Weights of a small GPT-style language model, trained from scratch on English Wikipedia: learned and rotary positions, no biases in attention or MLP.
Each number is 128 + 24 x the weight over the matrix's rms, rounded and kept within 0 to 255. Layers, rows and columns count from 0. Numbers have three digits each.

# layer 7 MLP down (transposed), 1024x256, rms 0.0494, rows 617-666, columns 128-191
115151114114154102139125147142129081078102086162140170136152116118107121139155107107104089144118106093108115143136161128077106146084161127094110156082148124123172053082148121146122109115141118
149077143135113174129171145110157101118098126113108091141128143149178128055144134155087121098138107109127107127030111139083159106115145091172125106076140133167094124190165130163123199119133128
123126131104152160135097149113130155157119112178125139125109079105132110134129129141146135149091117145096135098169159134144121097151124117130111091129084118121106121128140139119115114164146133
134121090121106120109121164177106109157111141114160166152123111081152176128176140163124126111099154136104131102147154169103132108146125079092093073140116080132111109117106154167147130150099150
190122147134138114126132123147152112121116130124105141107130118139095157133108109131137152088127144147139134125164133103123121112110128143158099094153133114135129117102136158096119118130111113
126149159137115171126114159106160120195099130148114095142143147108136100126100130150083161158136127155133151160167115124080156096115113099123139089101070176151103116128116159087125121108126152
099170126150125095099153118207158145104143134101099110141146085106109129090147172202155153137137082100154113127135115144114127133138079119148107106073096166119099128113115141121110119122178144
115095112119107095143115127109119126131103125115150086132180088141142120141127193134166134135123162096161102111143125123121119116123129153124143146161145115166114124156111124148138095052164148
132092094117133132099135170119117120101170117188137084172124125071100129176139113138111146098129087091125061120151150129114134151125117132172109107153165134105108118089076176116082140092116154
129136153138086170093172125088164137093152138108121158129118102102121202123139121129164160102122126094096137128098138095120095113113179136101090150137113081114152160077153145099094146158165165
131172176108122140139133122152114113133107083093117163153123123118126173144163131107093132126112123117096110099139121137143134129095126094143115142086144128097075144125177112121105062131119159
096170167167127128118153114141129104114120135106152149146122161105097115115142124165115119113087118154126125135146124135128139080137112105076145111103130167126112111102171103141134139185161075
118100131115110123086152116166151125102173096151126136118118115107156103141124150139144099143133173138136131133131107114131125144146132119106117129123121147144146107158107176179108143170115157
127106113147146117149095131138125166105132156160111095113063105090171114119082132123107071117133132091137124138101118119128099122120168136145123098109155173121115129160150132125115152131103169
149156138092167098125132103106137117148132102176090149126129104108116140108112153157127120091142132111124168106127122116112120154104151161113143106130180136129105128116136197104113146141177128
108067125094105171136134100111109140082143092120101147177158110126143113110119090150128100119179134136131128146122161128107094106144115132133115129164173151158174123144114095123145113152072113
165136089135100151142081108116135148166099175116114134110124112114117092181120165118144135123113103149189183128125121130135152129128139096072068115108146074171110099132175134134134151120148179
138167147120118132110131106123134124145129108158133104160117147110115103119116122188120148091168116112136139120114118071147112114119099109095116163108136148094131166079122126102150145141178101
168136110143171126155129121105164097120174140175108094098147131134126125143134163134119108101138134154096142081116079139122161121110158156174138135167137141148105102120132101101115129138140152
126145111151159130148146117118137158090133109110149156165118119106129099112120093110105131111118164111112104100149089111111088118106115120107125147131161112139127117123092166150129164133117116
142098141125120133137134115164119103117131090122156111105132122144109137100141113120111089131121098091156089152154127093143109139145169109118116103129116154134102108123130100117122137149100123
090103139156139097123128157114131088158134154150112154116135155121142148138144115138118135129086175114120118120171128141156121132098141136134130128158153143129133093117133085119135127135149153
131123093150152119143132129137155111130135123125129150127135177083118126154114080165129117130203095158135120137117113139105158111132161140132124129125131164135113097060146136164175158115163146
117134152159166145090109128158147106153149137148136162156113165175150100137145139154145141197108104149146144076134112118138123128111095153120128104149108138167095106141138139181109096140120124
121145121063166152144127173091173123154140199135099117145113114115087151121160156164123113098127086136115143108159149149172138130109111161118153139114111104093095118140096130144131102116103117
111135127121142137128125118143163119126116106089116124093138075143153158137117148153137122172150102121169127115104144106090138064113128108187099107162142160106128115117130177140164132100162104
099138088091103111119121162078129114133107117148114139095089118116119102129153145143153181146118152145150175154139123116113135112101095096104180071087106152147094116109120164110137147128109110
123118114116153104121140142132099126129097106149126141115143149089148130138141138121151113162139161095133131112119105116119119128145136110143127146136116141113116136153171098125134107115127145
125123148170105099115103114145127117152087135111133124092119098197134147114124156113140138156157109128139138154120136101137122082159112118166152063117165109193143135125079168137103125130194105
127187105112117108153117115141155086110140093138137114118139128151082151154139151143143105134134109148139121099097138133129128171127114122135143137176142182146131180137158095138095146114137141
127092076144106115111122065144136146139149109130129124127124133103153156126110105164096144148177072137063118148113134116129111092129112155122118086121121135170139099160119083140072121157135132
126134133159170123140098119105103159155108108140099129131119124144100133178097114137148128116134132134128118152180159139109120080116175128118121110144124116076113122105149099132134151164141131
123079132132142153084132160121083137174104097126140136116114128161139120128142093149140102165125116176133049120145134105148167130138124098165151141132111101168097098062107113127136140138127091
129137173152087121146107161150135170149144108180145173094105152092114158127168091089170154122139122143112135149129142164117126125079126134146150150163147114158134109153107125147146094121138094
118133113121131121143130137098110119136121092136156112103133130111167122147116116093158157128086118150117138100127125159153131134123119142099065163113170099141114135141142135108162162149131154
142114131123118149118124150172103125113173136154118173164113115160137140147136155133138126140131111083159126167106151156111097138122126085116174139161078149134096141110117133137150066105129093
163170128131104121129165157100152103135151144155147161125129133144130127128177094114144195148117120134109102100097118146074144129127140155130160122179130111064117083155140154130128152110128113
151160076132085153150094161143087142164140106105100142137143119080118126152115143146145152128129125133115052109106130141134110128147097122143079143114110122107149164147102113106155131109143122
092118096107142077117138103127120117154132087123129113151100145146181128132133117149131165159180159142168144149094115155130136112131128160160151121111144154161124070149073136103163158088142142
142126134126127116150145161125114126125152115129089097166150128145078113102150136116149121055136119166110116139115128161130144113124118098069070122149171136191150098109123141095183142125133127
147146108175120077146123098097114142121112133096101094109138113083104169118154118135125127080119085173129098178171141112140081113143122088122153135150139120136144147132077144114153153083131104
146123151109128098138162122138143169116147110153154146106139140129162141135154128139136119096153145087138124117095115119120109075122096112156150163153120133142154161144121135109171112146125126
127177111150113123124157145113095108135107148101111112103107144117130136153134137122086116094100127146172122120173103113097130126129132107144112139144122107135123130159137113143116131155133126
082131173106106131149131145113119121120107091143132109156092119156119127126152149156116133123061143176159112138099127144146123112102086136128138136173118130192131159119138105156111095098158102
088149116146148116153087112148124164128149133114117133117132105107145112153127072108153118176129122120124121138124148086131134138117104139105150158150139143112108149135126151176142144143107150
153122094114156148070101125121119099151155160142157105126168159122155115083138095143172116146123108088115097114128095112104115147124139120128060149122139125118167139159123146176132137171101122
105066128146147094180130094165184098172118117117149131088116183122152158134131096132130122135122144139126125125107124139164107126081100105137124171151108131110123141147137110182117144099131141
139139113100089109134128168112142158193107146091120123108091162109179125131106109138078129158152165145121123144104130098131137180178113094126170171115159169125104151131136116138140150122135150
141124167134113078130155135131089130135103122097174135144134139118153136157137078127136134134102138123130105131158105122137142115151096102093112136152124139155163130101115129162108131137119188
123151126134153102158140134091179152126122145130146144120154147153113136119115110140142100102113125136121092122119081135095098095085101120134127131113097172142138112116132132175146155190100115
# layer 7 MLP up, 1024x256, rms 0.0494, rows 618-667, columns 128-191
131097134128135122143187129111123142126146181147135113119146142133089144135113131149137151140129105147115093133131128108109108105111115120112111095108177167095098152133133146140132155119145123
134140106132131119143144102147105138102150142143159128134090148147114130104117118176115147128115118086193125160107156162127122143154148139180150155085170159101128118130172113114091133133116130
133101135149129112164133113159156100183176113134123153155073124118118093126136118119129123105137119071091132167145126119130130180081131158094101151145146112154100146162122064184098122124144132
130111120142143146136166131106111115117163122158114103128119150104131107122132126154100121140169133108126164151125123134153110156096109108113123140155095105133119141151115111119116139131117132
121141145111142136131116129116149151102105157149106110074166104103163120121122166150116133119186141085128118151147128166114119096155155128114128114108149164123121127125124140138099170133132096
121147107102126116165146149136122153118123090128080175125150127109123145099127120108111119133130119100164122113150136124145149138075137116126168135138116118137164123161134096131124127137118142
116155155129127104100088142160108134122120123129128146076112124135098110114127148170133092130091119153154135144137081127143127167170101137117097086088114112087109163099151105111137121147101133
131138186147114115105127112125120114124143089164117121130125120126121127110158145118119110148097132154117109119119129131107122159142134131145164166169129158115120125126168117129110090109133109
138154122096143147123120106100152135121155096127123155113109145095150117107115131165078105135150093111132109131110153171150129066132104144111103138174127105105162114164112149142200079134072105
130085107138124120114107137138139126110127144134127112093122133101167120112123140160108129127141116139130138118087124148138099149134126125132144128142083137126174114175105157129145097141135086
201138116074152109135152136109159119189125142119122112122101131112114120164143136090107110157109127127130071158131150100120127139086138149144102142169130125159142110137098120101131139111098082
113144131155135143137139113113080106122088176109151087134118121138119119148165112140138157141129083091103142148110118146161143100133144108139116127134096114125097152145122096104155106100090114
119126113096090080121142107143126094104112124068156196189115087107096159079125129147123150122115120119094147131176143157116125116189108100183111110123115123113123146159078199131092121152097095
125090143185122137202138128136122148080136149130202149143142097121090103108098117088095117145075107160147133150140130129126109140144095102105083142159095135131110126113161141086153159123076150
150130131139118142098131113129109121160108139097106106109095149129167132105142151124123105164169091126089077146104116128104128126102122100175140095139097118158128133161140138070143129117132161
102151130104127133106147157154138119121111089145133114121149165140142125104128131146127120129115119101123074148131123122111130098131127102126199109140125180090151157180104157134116116102146124
126130147167130156107118088134157135127095123146144095118148110141140141192174144131131092139116115146112082137113137135145111116131145113190129121158136118123071112153120119113147135149099137
161070126135168134105124133118135126141136110149085149093090117079100148152137086109147113138136123125184122131102148119135090146177162153106157111138113110124120164126159149120087168135124093
121132095123132120132125131134146078129143153146101066133115112149092128088115147141127163139129115122130113127092138115121143124161176127136108104115150147169146111142120148108099140146139123
123155101146109179088134151107121175140105131125123128127141099096165107151091127115154137088119128192152177105137123085080101137096108120132113132109157136163120147116094167124097144139149122
155146130100120137090150125113110127116103121133081105135134110118118193171122133123111127111161104165149127120133124115142123137114074162134102129120138114127128168131083141115130097116145102
152135164104118106123158149121154144111100113122155129131122093132135125125163145127130160147073120128135126135121136109125148145130122096138136159147136133108153132187115136095116137150137141
171148059081138154139174136090147162133099131108134127110121123117126149135126113111139139133172181114074108129144150125148134162126124120108140114125135115158145131123099113101146164121125111
135092143105143107158122114090141104076157139129087073121167110125086124148116145139105138142140130098146105083146076124112145139078174140136109142097120118119139125119148153141145150094155148
104107152138153103111128150118126151137159150118124144137144122148112136075144082122136123071174129088125152104087088139159100115125161136097164127166068122174175178153130160151114120158152122
135153142167148111096079127143138092123128108123126106150153122127089095084128114135148076127128117145103119166143105102133107143125128144148125156131139167085133131158109139116106089155144134
119141099141112140117162127147132103104152104153155121126084151130152114106139120117079167083123093135138130128118135134119158121138138115118144123135132170175121111115098134124147147156140118
113133159143121114142114110116100185115144131149103146097130093093132108142128114129109146116104120128162144116177176161148167139118124155107131156110107102181154158149178155165119135108140055
118128145102126099079152093087165149138110079123108140118128143105158129133107130107146177169170126125094092122128106133134115127111144112126127127130160141159143112170132102139140110134145087
142143122102111167142118190097173109129118141116068127121138123130127091138126134129106123118132120121141126142100108130133146094087143152187152162128114129149120132125089187102139101110101139
103110105109105123113131119152144145131143151126155122121159169148104113141173146141133114130165129129133156123108127120116154135135110110129111163146193151163128128149155115145119139118119156
121112120150115143138126151096106108111094105134091137180113145086126145144113149144094124138111125120136161155098152114083128170093122088108169115127118149140162154158107131147095150141139130
161107134147125146144120143113100115129135124142126175137123104113124158150097098114097108130138146107153122141144130161148150130114144178126090130134083177116151127114121081107127124129087096
105110081105104165115127121104092135095170109159106076167150094122147149161089135116085151148099148131140141116134132147100131157121145152167152102150104150128164158135147101196145122116146129
090097163109083130144159169163152159149099159119067115156155086130087136104119125137106175119101127124112123139155109096130087078110119161086130120174169128156149087111123135110147126109161176
100144154119113133140091123109161118071128127063094091090157114130122109103106150134122105106133108153137144172148127092135091129112135115090103119088131145139163192074135129147103106149165149
166082126129151087114147087099175122113045136082166130136104167115148159133097111110123137167138124127117126134151177109115122080121126101137085067102107112171143102133147117125162109102164122
133156084139140167127140128128142150118118144115116169146166142128088118118097116155106058092142139118126118130118130096118103090091129124114170152141112144104147134149099115166161135140138122
167152122135102125051109058133111099101118119112086099119135123122138111127124146125127153161112134142152118103164158136167109130127101156103178127123116112117148158133115126120124140157162140
174158148171145148116116126122159099154117148146123142138147119145124105131137130134108127139092107109136122153144123111112124109112114137139154130083120143151111114109137133133109093175104102
086149120127132121121108138143184122135124117136096136159140144146096140133144127109113135180104105152119124161154150108150167149146120142139165119145138117119125115103086107127132156139137110
108110170128181152094128114121145142141129110144121158127142120114137131115173121130180170124128140108127138126121112143145098118136113139120082111144134176120140111127129181125129161097104079
110105110133150152137126113139121131065137098078085153126109125116126134094122134150140148193099080121097112118119129154127123129198152160109110161105154124127128121147132129152181159116159145
159095119117105127106149145090136070102129147126157137145139123099101140128127144150140130066119137164139131159143133165128118102140158133123081080114061101146132101135147087092110120118170121
149185117135095139114126136131113128155132123167126148162150114102129106133105127107098086145177109176158136140120139185159105154142098106164115091140155127140100177099106111134064155088126145
112093122159109143132133135086171174109127131123156081189105160146105107114139142139083113114142171176157101100158119122176117125105170133099120119117132119124092133125130161093119078152129144
101134129134103133116105102167095160114109135096112120101171105085160129110166096124118093137123134159131101123111097157121147149135183132128138162115107148134170155120151121095100138122156140
180125141135099132103130135149096119093142121164063099108110149088100117114122129107181088148194149119125135141084142117110167125140102151156134115145110154055112125126128095130156145100162120
128077148111153196078117144127144117095118132169088118098110120099112122135168111121092149126152131099152129123135126113174105127120103151128085104129125137134126090116124119155104134122170184
166153130131169110152146168160175122120102140081101130127105111098147147122122100095152107126113137139111147124119144140122119126086140140144086143138160088181131111133141147138123111129142163